From a checkpoint of a small transformer trained on Wikipedia.
Size: 11 layers, width 384, 6 heads of 64, vocabulary 2847, 27.3M parameters.
Architecture: LayerNorm before each block, learned positions, biases on query, key and value, tied embeddings.
Training: a variant of Muon for these matrices, 972M tokens, 15108 steps.
Each number is 128 + 24 x the weight over its row's rms, rounded and kept within 0 to 255. Layers, rows and columns count from 0. Numbers have three digits each. The size before them is the row's rms in percent of the matrix's.

# layer 4 MLP down (transposed), 2304x384, rms 0.0163, rows 2091-2156, columns 0-47
104:136127136136082151118124115130152124090173129196118178164132161144150138141105127142082109153118114111084104113126117125124148095095129094135111
093:100117125112125139060080076146092127134163142108132104114106210105094114120120150128121125154154168111141149114118112109133150149128158171100166
109:082122111162173104097151112137111145141079071150119146125099106132133092126142111128127115170141138116132125099152111127136108119172153146172147
098:155103138140139109087080117111157149118117128121157180140070086187110111064145123114138114083090114123129077123153146096144137171096095128169147
094:143138124151122161138122127119096156157087105137140100091113148104137119129154116116107112131140127176109133169115117115203115155114110148123166
095:135149103064140094136178116123142145129115154107119143097126116147128138117111096088161160108099142130129141123159154105096113099121101131159109
106:138138113099115108114175100118146113097125117162112129115145095146141139080111152142098111104157130115139151115161167127129134099104156125099133
099:152121136110131155096112143115136142108101118126168142172118170092139129181141129128059159141126172132119088126131106141118126087097141158092087
094:118075159113128154121121132126114153130131149138108107111144119124163154185149134111133155109113093144117164139095181136145152101136164068114145
097:135125154131113098152143136141144133174105129138135166135125119134115139119135084146141144139127154181153096103138137114144108153147126095144107
087:120093165120117111152138144133160125148152123136127101155124106137105161115139119137137130201117165100138156153117125110143110145153103127130152
094:149118101126081165151124089156091169122132113095156114129140125104123116147153166140138166134121095138144071087100081120096126153128100161143125
100:133121106156142137127138085120144142103128125144092131166164115134126154187154140116094141159148170100164174118158138087136119143126159140095129
099:140111161111153126116114083120120109159112171125123114104128132099116139163157127129117128133158098155087113158090123102117157124105118120117150
092:118187097120140100109145102102158161149164144129099134163088153105118145119113177137123170115126126111110076158130127121111128147098183137104100
101:135161168104128147096123140172148180116134100138136163137132110153101140125102134143141148102117113133107124165135154108146130183149112120145124
098:121126149142130151107169101145112131109143133134131142130130150158159109119125108125125137133160133139122114128159152130157126159157185150129170
101:130123138147108109109115093145136102089141167149139102156127159144102099106141141104177117124131119150119094146152057125122141170117125116127120
097:161114143133110104084116116096097098146118107110113124132163127175093108169135132128146115142089099147130141120120109126091126178154124109124113
102:077103102138120116148158106096132146145129122158137083171139154091086114133134091140105151153138126115145045109131179107110175138154139132132131
100:147144110127130080125118125115115104150129127125136130092167150108099151148149113136069117132169152111137125081144068147113147143155141131144120
099:119107127146137116149161110137132120092095145094131119104136069112162111108157130154137136143156126087139132133124135117127165135118145156153156
090:145153153133107084105168085125132137164152103148132084143125112124126123107172120127147105093118148091129128161143114099148134149146068147185142
108:128118169141095172090131106175100119153142141116153090135137091145101135122132125130144103089127159109131165131102137169094110134153083119154092
097:116106122089141077106136117106142142104135124107090139161165144140106145154111160087138133147152102112132184108071125154156169154139146129171101
102:114143156147138139129109136126175115120105166133103122129088141107104090123152110124144123171147144141130093125128144094159164154136166116161150
112:147107142125125114135098115141161099092187142132131189139134205117133142152141168125171153140150120169140159136109094128116142131121115115109109
093:110134119135100153116141073100149107098106128136128131088112123152092146146116122163113090080152098110102150113072165154153077138113144164107129
105:121111144169117128149114125123168131132094126141141102087141167108114139146113110123134112098093104151126099151108119130109117096148135147147097
107:125143125115144115133126098130121120097135135103132098103127162139134121133128143133109141131153127169156137117133152125125149126126136132131120
102:143085139103169126137128131124116134132131137139130151156111078141135071143094148144100125060132130160149143128143129130152135111169099111130139
094:133128153136174091154131097095121173133145133164108147129148124102133113123124129150178143101148098122153153147192082155076156075128104155155127
100:106150124111151149136172085112133125119132175159090164148066139136130124098116136130138123117170137086146151145131141154152143146079110103086131
105:139112176115152124093123143156150135121134095134157108125097154156079122151117133107099131133147178131124127105137124119123159094152078084133114
103:111129123190139160147169107124136115127121152120128132166131137141148143067143128154133110153097125127125132113154127144079115120137106074101123
090:115096150122137132135114131134155122168136158115066145124125144149123128131147155093153160173171147133145112125110179180162146141142134123121126
107:127130091116143128131098136170086102121098159093138108108102102111120123123135116095144158162142123129131104113094150130115104120091109109134130
106:144137134142101141121102160168141087132119115179149120141127148137111169115154145114149066103134144145118107153118117174093101114103162116139149
104:102135117086142117165082156075121083125090072126129126106100177131177107125124127152136112142145121117138127101096132103150164129161108096097124
103:126124115145176119159114102106153117132116120116143093111145096135093153154127110123104113143150121163147138155169099110104141148115147118119112
110:143109148121100142098134144106120156148137153148125155113091164109115088144136093119142148124151096085106168155080150128119146144127087150123093
099:110128172146117093142124123164183121094108130162158146145108165136123132138117103131101159114136124139104127139138130136145094139127147085122146
099:138114108159135120142122116117088128112095135164117085152140109110140107141109149121096114163143104144107140113104106129154123097138120104117179
100:141096177109073154116109110138089113137134117101138173138159110126129162092077138162142155118068133114116121130092131112127166108163134084111121
099:138072139132133141161107132194118104168128091145159121132169153108118103103140093195098108161114117101119091132132156120141100114131116119111121
096:134156159142147122106108078142142130080159163130111160134092091118085173119119133086163135093155159123139152089117140107143145154103132181155154
111:159126108167129136134162146114150112090137118108123124114113118119102164135089120133132094118158167140137157157143110126161139103107141121151138
097:163151095140142086114133115149136132158128127108118136123127162154111076122122120117096160147108155121130061124141147130133125108180130142096131
093:100168146136095163149116094121118113152128140145146083112153143137109086116155125126169174120148096148101145136112100085127095100139153094144143
091:079159119116135080139099099112128148132122100129113157166117128129136110131136159139184152138140144091139117129143090120087063097151188156134096
098:145131135103132157121134138124124106119122161110138159119091151089148115150100162147091147123071131112161150169150134166120128138143138160108168
105:131112133100145174129145129155180121046120135103124130138116131107162124101107139146108180138136160143100119102144113102149099149100135112135126
105:124130116168143155149128158135149122133112095139123153098108126153160125104128098140085164103098157119148198144115140164128125080107102144147128
087:158136172148127078110158146128111112118145088159117115134146130127130112167165142159148126127149105166152106157140136121125152130130141109105083
098:123165117134187088109124120123147117136139096129142108184113116118166173091125136131132145138175102124121135098150133160111163126104130134150115
093:149106142080123091127170144159137069106069112117174125119150151124116127145142138111143151158131096143129134139144126149147077154118148123112136
092:142142162154161142068115101096122123105084112106139091143120145136094136132122188140157165098112127140121102125140064124114161094150121100111142
094:158171178124154114153130116135147104142117149112111183101104081138143174112156096126121128125109154076120112158135100150111117134111115115160121
102:122135177097159107131129119170128122144138137160138095151119150082103146174132134157133088117128113100122142113117099142167157141148171110204089
106:087079152137119126133094112099144082137111151149145107120161126149113107123129115174139154192119121144138081131124143148134160149134152093115133
095:077108123143128112148097118120107163113099144125113110087134138088141157141143124159123130128136108075111182106155136148147133127123176186138120
107:172156137069116107138143127117054214138119116136109156141149146112143143131125122085121175125144131153159196158133137111155132116115134143152105
098:136125125125122089140156124108138140083137127127121126133084110146162099154126141116108182118120111127107134107140155105123122086097148125177101
109:133133142170097112120153159096083126112084172161138128162124075130100123127092138140127128175137133166117118126164116141164110139136160141137130
106:131109144108148130129154113149148100136128110146127103103102118138119110124140142099116112122135095105142102130142135104129173105103128140139148
098:130130093108128117154153154110164088090124129102103139177128089107156150079135122158131158170122133130138113111111132118161144123101163152137114
# layer 4 MLP up, 2304x384, rms 0.094, rows 2092-2157, columns 0-47
093:119112109149106118124186135120195143139160146132086149149131084129120134149125112164119125115146129149131147086114177140102151159128126083112129
110:138137154111137145148138123167146121133155128134142155136079164115131149141101137104137135164184176136143106100098117109137095144112126126105148
099:099117131135103114117135116107148125150133120113125131142126162108144159157166142116123140132125128118150109147155115160105126124144124157110146
094:116130105093161156124136148135144093133124112135155141129169110120099121181095118132120114140133141147171091130113111113109103100155130162138107
092:137128150137136128138118127135154127142163083134127104099141109148145145141099136148141091123137134121177124154087136141121112149099129119120166
108:127170113138116142106154126156182115126113151136103168163100139114125166161122132142133149143092137099144114106143119142116185158144141096160135
101:130167139125085147083148149172168084142124113184112138132147096121117140112143105130128153136119150116133110123112119175118151144151149121177100
100:183157098167155115142166131138175107170072100132135147074125135153119086068080137131092083152149118131106100138108099135138112114077088092140092
098:134138161164118177119168137095129136112157099129157103114115081143117108109119145150173141114149137131150119137152105141104135092156129146126150
095:108109134163090159168118124112140117197070108155146143137139135185126116138136097110140131100150116129136132129111122179102144126107129145128128
100:097133116132126140170135177142143108156095125132095143139158109093128125145142112131122135095119107114124113140153139111128109138095174130111161
105:105128141133153147141121119099159139127125130142098143073125101105115185105157148120121090120106120151150093148111148139157102097087075137115135
100:156120110132124105165151130101123102164099129133168190123125148164119147089099093145179115127132132109150085109134127172144086109113124134148145
105:109131140120143114147112144135142146161089138173122122089109133182121139183141106135148098119148133107147114144092141135090144099164107120103169
107:135134134168085146187116119110151106139126116154123121114130153111111120113128131148164132121115098115104102118139115126089148109173144127059096
096:141152110082116154117118088128121140156128151117149114107138122111108133115090155148124130145114127144127149107149152159088124099113128107118142
102:131148130122116145154139121062139112141122123130105174111088142144155144110190131141120090110134114119104141135113147133118146124123137148128098
089:126103110127143157152142113175134124118134142118140129109087123129122144151121119138161112137127105113177155145103054122105170117119161116171130
108:113137156108123133154146137130120105121101125084137061150112129146116183104085130150073130098138108133128150119132144120167135154110177102125113
098:123149118090122111100142096104120155112138163174124130178125093130104084088137146110124098091141127109163108107105145144144161108092157111159132
103:127142115114108083085105158136110131125159129143106118154122137123127142123141126107118102139139104132125116127105106115129119084167117114142139
097:097111111166152130132068173097121125125076103124101122119131139126127094111168116107106108122100112134128153123113148187143102140141153117091150
106:116137151104123119154140121089120155085181152152142125146113135127105127131116119158084117069132107140099156087121104097117137089135175127109142
102:111120102124134153166123167146138136104143131180119130092125114151101122110114114129105133034110114137106117106114102176096126094147101117174129
094:100120138145092114101126124127085156129140107126152083091175148096160170158116148108090120154152157088158149167141143133114137135120107118174135
110:123127134106158095119094112131146126135160121173136115132096102143146094147135150151129127101080128100153124103105109130186133106132121102103138
106:140132132140130121138102176116139151108158125125131144106158141142111153139120096108137104167106121091158120154113134114137151155087128061123128
111:126127099136095118152143085142122144121132128124117110158123084149108122110112150133125077128138144122134122160113109117164153130167075135126115
112:082104140140133146118110109113096147158149146129143164088132108146137154103146128124153131126120126101144106130101135112123073095103128113118117
106:122176143065145127127113131156124171122126128150111102164122123091129130095143132081163102113120155106162068115104114118112114121161157153145122
093:095107132171106141133129080129124118157130154187117115146173148105140141114135124147088067115182128105111151140163111097112105180104135104102155
103:121112154105101136115092148150095086138091087123120095120138137102183177127119144097049131151126147121122114131142135134107116117122151100149144
102:172141114126162125178168110125153115130125096109155149109143130142110129146108144163158116119121166186157128125155115167149123112147133145136126
107:169127103129109099076144128142124112104130131152134100155113136128134150146124156139170129111118126120181099152098154125156127097197137150143136
090:137138099170115119150131113118121132070132134171129144158125117071125129129108135132099100151178137136107141113115149124134132146125108126175115
101:124111123149120102119129125109105137119123136143114134095130099141145124132105113096088085166139087151116132172095130173144070141146147184093122
102:125168076092102106129127119135117103128140126134168175112143133139099159116124143114124123120116137102121153140149097161100137119150139117112087
102:128119127120100091126143103132123112108160130166094135134151121126121105155096105098173148089147102131144102118112119149133093117158122169118133
099:120112043112111125099159093099112157143116105127117135105138107118154153136170140097137132138116136097122122111101112080118077101133153106129141
109:086125089129151113122140148168115102104161179115131161137105123166114098137092149148101155107133114148167104105141103136104076107103156059125142
107:118109111148103147133149115129062141147143102126138080129132094130119137100122165117178120141136167163158133116119132168139152121146112173098118
102:154179130078131107097149104139097118142119162160119150108151121114137141171096139198162162097135114100138099096136114153145131085134140152139129
101:135117100141163116121100113149137112159157153150116121159098122126095141133136094114135103163102102127130132169134124144068146145124109154167117
105:095131124127124144122160129087096122168095150148097125112131147135108155118143149096169132114163109112129152168063083126136179169104139143149173
101:134134150119077146120101119097119110094097141171121105159117127129145149119166152132141127124132130133168177097078148113098085097137117172131154
096:125166079200116106164068088114113117156109190100137143102141119107111133126133136116124148152156116087100059150083097101072132135119114135140108
099:138127122121129120148139096131143136157133141146098139123093147122144123125097073140122085105136111122091146126123128133176133130134128159159146
096:140118100121125111151180138111121149124149145121099142143107120144122138143110125110104110097108131077105178107137178152091146107139143130126119
098:125137111189137146125138106105129135106125153148129100169126142151069145130196162124126120170091118173188088150137116127154119154104138116159107
096:160138115159160090123121131134105144166079155098111142132119130119129127145163153149141101118139130115107121080163158122121109137137154067133090
108:118152187117084123170163106117140079141103129111158134124122082114109168124143155136150133155182131152125110122119121089139106134104154144131145
092:080152149074144127106152110127102154111127118139147124123144090141108133108139092142182070145139102113099076121131116141098095157194116134141141
091:154136112105121135128121109150134169122134153122162136121157115104119147133141090110094135136171128086111112099108082095143124141171138116157154
098:141131084127133108156100106138162159160128113104150128114069150137090125119134127131115164098078122101103161103114105141113114128136129086112153
100:083138139165118146128053084147117145177083142108123150111122125107136127128120170148093132130082118105128102137122106122144095150137126129090132
088:145139143116123137181100114106113114149083134088096153131145123124143116107112114108131136149084099096130178071124115126103113137138126130151127
104:115133181143157134091168089132111145127139118179093132145130128153102141139109136104154173123090130132130089113147120085080127120132143136157143
098:129126126117120133152182115110109134153130123117104124116165123101143108135094140145131118119158167103102104125095139120132144144157156148110150
104:127142134161106099142185133155123114140132151166141122127175085119125146084119156122129130125147142122140132109099119127125122127082130133073155
102:129152137124120121126154121077152116119158131124127118122097101107112112102104103126113133132126138095138109118142146139137087153123121125119143
100:097121133122115137134130127110182149150146111121126119136117137125162135136121119083107150072087132104132160140158107165158119127105146104106140
096:154147134133131159118088077091164129107132134102120189116153108173172202134103133177179121134105135127102122120161147176143116120110110131065148
099:124141137122130169138122122120156124124118169124121168097165104131143164133108096115140144095123139078126119146103128148108155107115089090144097
105:163143128127113143117155152068170131122129128139116119180134137134129101138198103109132129124104114086127145133163126093116103103160135131152135
091:114117132163069134101145132156093143139136128145180142086120112121090137129133131132107107133136127114109119149141128142141145108101106154119121
100:154140100143143135108173107143061114099124119144136093097113113109119110081165126127126131106161146106134117190129103144114151133150149141087119